python train.py --attn_scale=0.238 --lr_head=0.0173 --train_tokens=126100000
Each number is 500 + 40 x the weight over its row's rms, rounded and kept within 0 to 999. Layers, rows and columns count from 0. Numbers have three digits each. The size before them is the row's rms in percent of the matrix's.

# layer 9 attention query, 64x64, rms 0.315, rows 0-63, columns 0-63
025:523444531454533530501506462501435479471575460510527508508494458496465486503415509565460445525524491422510508485457501451454483471620462566492513495429580462475550464510465460512528490526535484
020:502407498536520540492454550484530487601462507501499503481525487535496516404537447424514533492466503570471526508504522480550533497451576460494432518533398553543478501464477531474477464512508481
022:491575383571467490461541473499499479474534517514545468421501469552489461496463485524488449512535493519529525504456514519480562531538410433477558523531547492490535489512500506549562452466568546
059:472466460554494470463492544478543475614495461512522494488507517554528493462541500432549496498428490576463529495531467481569493502421586424558498536507413517506446489483476526498507475503529485
052:487539379617509463468534469457498459574522477507511459488449514516538477495479461484509463530437541560473523485498481467541513508493500452519545533557434441542488500475510531545545452499564534
061:459480451542480480463516497474510458625528468489514458508525519514527470496514475456527467521447483612428529500516460490580480496468552402568515506520431527514455478469461506487508439500519503
044:528440591419462515512486523446433514453495517463518498449558469488451476527500492549501461521600452478433503502466442498520472494553481463492473493477584535455531505501492458445520569517494446
089:520498559441498531540497526570546549441477544501490569516514490505479495496482555533481555416538461407557499492521546536424495483523483582495490509440582493447559517514505463501474527484458465
046:519479490559483440474542503417475462513494489471501392456526484448524510524492506500522426604508469514461497496457456503556527525476482421467494487600515520498413497495494514467576520518514478
101:508478542457484518532510513560535557443481555514475561501526486499492478538465556558496524417538464418562499489525515530411501494548482560502501507449596503404553528516511479493491536488455479
059:445489520523514528559521492551508533498497531480481497465518533531501459497494523558470568439513461425525513493540571556388558500557410575489531485511589495481524507486543534512491502533452462
080:466511534485480495549503545518555589511495566500489581501500496540462458437466546496553502420541502445557446490548457532523553453456476535531454499427505530450462536489532505495434500444502450
151:480559492570504511510522496564564502506460511471479514489459557520477478550530465475499506545486459562545578487550485498525414554485617499539494507479492489563495508510508457559496461522390517
106:482460464441445513464485433474482523440526486524516500553491495458546508470415539498491522500473435482436494502512528483455454526489450492554425435528446544486486532525423545415527496557473562
119:500528501530520572513500506564635508514444476500523477493476444502514493430537526490510453547497448542455422455501528492487574452471509475489467487508409521474440515466486466452542468544465460
138:510452559453469543468518516485451519585492543501460482497446542459526475453516547505429549492427446485534528475577462517531479478462502494565522459501527434541538573447457537453534562487482513
136:531514437512523511431539489507463563483487481478532446530516461453499463460489561496546470472514508471491420521450502435520596473600574480486513526452545457510522510533436449546545479484537529
127:496499577464450535428507506498555488467524448501479504534592491543473461546488504480530458541464462512512566468478511513559435532483574479493536484576400535468543488538520520421492467540494509
134:529520483468571527532470593576513504466511441496500504528580511494502513434498531451519552513533461504479483490556542474508522528457521518506530446636583515544496454534487528512554504527463485
121:450483503541528500540528486507553565497498552513478533490468534483526511464411558440541449473476443538467475515575505547522514446464544519482486596525482459510443482485509410502489576512568537
139:479527497464497488499511522515490520453475479460504498509504558552511496542593432480513491440421443554477463521479596518410520473458519458510467500562504530507589522514480477457577476556513447
146:459458526488555498504494517540445557480469498477430500568462469501419500556513529473481449546462519428538523449477536513455510488518444565413511488537563469465432525450491457493528514479427533
119:531514542561450455531509538508504412542522423514553448478461487530455516527529479569478504508487428510517510539524511486531520578488479526470514545499597528438430430458539439529524480470512485
133:477450557571462504524525553523499534508504485479513535547514518518520569502507502519465471567584549581500473525514492485558448454522483468559564541460514492463506542555519492554593544540444445
118:497445467528429528499483510428507499582463441480485453467402533523454518464532546429524516466527516479457505449504461493500416533501506478501482551553462490448459580554444509496511464507504444
136:492533404441483496596434476482520449436475496456448552571520466452494488548488547493483396491488532475496478560512508509490483501513424490468520474514525479495504476558597478473486500461498536
141:481553493394511564564495480516540507477511518427541513494465527565487463453487523528483449562501566476536548452517458469520416532541496430518543518459491500433523498594545481524515528499501508
121:492600380486538454490449491496512533497506509546493548559442429500445457497460483586476487564472507487476564467512514410453473501445467454456485495466485465452508499497510501514511512509530540
143:464508499576492463520483480503522415368472501483460557442558497515523572502476460548509547462544474546497468525527496425545451501507465517484468471480475514467541526467470481457411504555487513
141:548565512435483431551527511536519503498533523465508518561490481559493422417511466565489507465458534487498433469479459500496467542519495511497472528548486504490458574481416493441467449418445478
131:435402434495550446496513487482501450530461555480510470537514528481543526472531481459529452547395546450546468533543481511512507484462493425564437560552476446473524468480494460511508465473492506
132:497478463459513475530541530501523516474473493559449504475447533551458498412549469547403472541468507462457516494542522490473419487517463595480541596479475474476515474568514432505484483523463517
092:527462469473496462467485474519520535562549541554476508520448498461474489544497537528469519550446529513559421523475567549472516445561458490541498460460554429505575517519451575518479426530512549
063:559442435493519533535414488502533462470571531472605434550518499456503441442461470523491495465478473448531490492555504505507507535479464479573451483591521506504476496501487501551482437514541460
096:542486504499522473442477489532527527495446465531400477491440481487501522549500540475496489486511519511503455514412557504452551460560538577422549524435471443521485437496466512460501550588507530
068:530490450547521540518472488468504512602566542570488490553431495477517456503491496536486517556476570541484529522526579543530481462530480503503490474446581418505564528521484564494448452532515474
067:507520409543506515539497526452480488552556506488541494540483480507507506578521406529479523570441521523522453499548483543490510522430551439596492441538515487519537507478516490571547446454484529
077:440498464532471520551513499419413484475529551527604511500512514452517549498455505504476497521504449489491530479513426487509498552420507420516483540582443565445472506480504482545541476460519471
083:484527498527521525476540436470414461408518505505573457496543506431506548531511533490481418515511422442503537478459444492486512554464531461502537521613457499520482491481493463569543498502508497
072:510481517474478475550461533557579536527494517461461483441459503509468442446534520495465441462495514479505536425547455458526461522502452469459520553410517487452464590547435492444466486481441508
089:414511516485452519476516451495428472459466547509555494489587463470494475518577489481498478470529385504481513477424471514475588493518498522497528525527458552523469479514448478584517475504446463
077:504478565567529528463545441508544443501492546555514423472464520493524552420455510406488527539529539496468467498487453499490567548545463467477490545442484445470462500533449561524476465538466483
076:451569535416525471526467513527483516446470473470476428558454448413511513515498507484487467507443500479508585430476497489485504520503519517437524558456551401424528484524486509567487480502486477
087:479441572505438557485516416513437456428555493522563496484582470447535584501570547499488558438501487475502486459478466456503524516515516535543479499542486497460467503507403508485498524503520489
083:508525445510575522475575507547553521486520524472566549494476464481582476393467510526523528523540454533524519540528524514536485460528548485532534531448499451489445397506489529537458510558542481
086:538550551582450496486526509504492514543480468538430480430482571473456535521462441475488480407556465516490428554460421478498518501477469460546464469530472474442472480485486509429474494523530449
095:505528458488508476565495534518462443445484520438440543506538511513434509517580533431577453480544519537450474547464517505476573420449495481535491415495540531531532471481505497566461492486456504
100:449483497548486529546454487564392493571515536522482476535480512544459439541559512511530502517525462519535543493531460498458567517489443497524519435475592552462515472497480521585529443476469463
088:485507526521421549453546505484471579569452459566508494434505450483463485487493481503478569460527470511458507449500498497507484454514509595490540513411537513519543581504437502533419504506467524
105:540585445524447493485483507504514407431496478475544492536536542486427485499465545584490535475549430494504561478467518536524459521535503564428485468526518524513496502513487445494457484396495523
095:522529543525480470480533461488472407499505503476478402483478524490439495575523528446522472470505475419532537482461488532522456557467490531482443453529545450529429542498480566505408460456477492
081:492514431438551530457550623474487526480527511499566501501478536526459435437556522510442541492562449499473534537458498538461515455491517479560543513442457478494532465522544465537520559536484476
084:505499519571511477524520425503530506530467523510483476505534460523488474511516535490495513511571521544537579453487413524514485506536524449525523422376495513479465451540468495545589500451546568
102:506497469472526470466469494485414456447531468473488556507538506517425455492469545427489491435473556440560436501502499457474476503517401494554460496521478545516480514484439541575488452475562538
083:524472511602518549433483484510516522412467485523569504420571535474550503549451529503543503474547488512465449490518521460511498499504510514521493518488540499535528566563498467558539567596524464
109:459576473530537413596515507510501491515482541459496532444499521561495468602564418497489474488451545563568488509525531449483465468486470498526536485445489470487495480536520441513462532537529536
101:506509485529476482553432508498534539437483445479437535549463459483508538519511450470522491530436467567440510522513547470478495505489612507449509575413425529501507446503491452526525479554506457
094:466449457433481480545463498526493478551494488505446497479395510473486597437521539486464511519472553497447432508533516475539425472493436426559524561477582497512512526462525518521482477471511512
094:549529569478518495489600527518513527441467439491504504437471472510590431478496470480549541485496507572460463475475530494470549526482547430493480445478521495508498494514372511467438493496482504
087:490556493519520497513507462505512393528514473468498461574503460532461447557554498485470481392456502416495542511452473463438492486525439532557452424522532536545491500491544498464494455449496495
093:454466440442488479526465450445462428447526573573500507511537496533490518459542517576463443456524501426539441537502442477488479487552409509513484477480489502453579474510535509518445495468503500
094:443583461472547502572502456499510457517518459506465421457497546450499549506530541472480501479480576514456500534472576517519546508523508399466576494542523561524515433450470485520512478488553523
071:548497538450480538488579445497451482519553503524472454523450485538490508457514519511450489421457496440530524452592528521500465483502530527503515496590482515585565414507514467509547504474523568
101:507475464549487471464449560483499527542475469473565497448483571404541527476478507525538504412446484506510435484483525436470562458487548515500513498488508491430603458532479529557515527491545529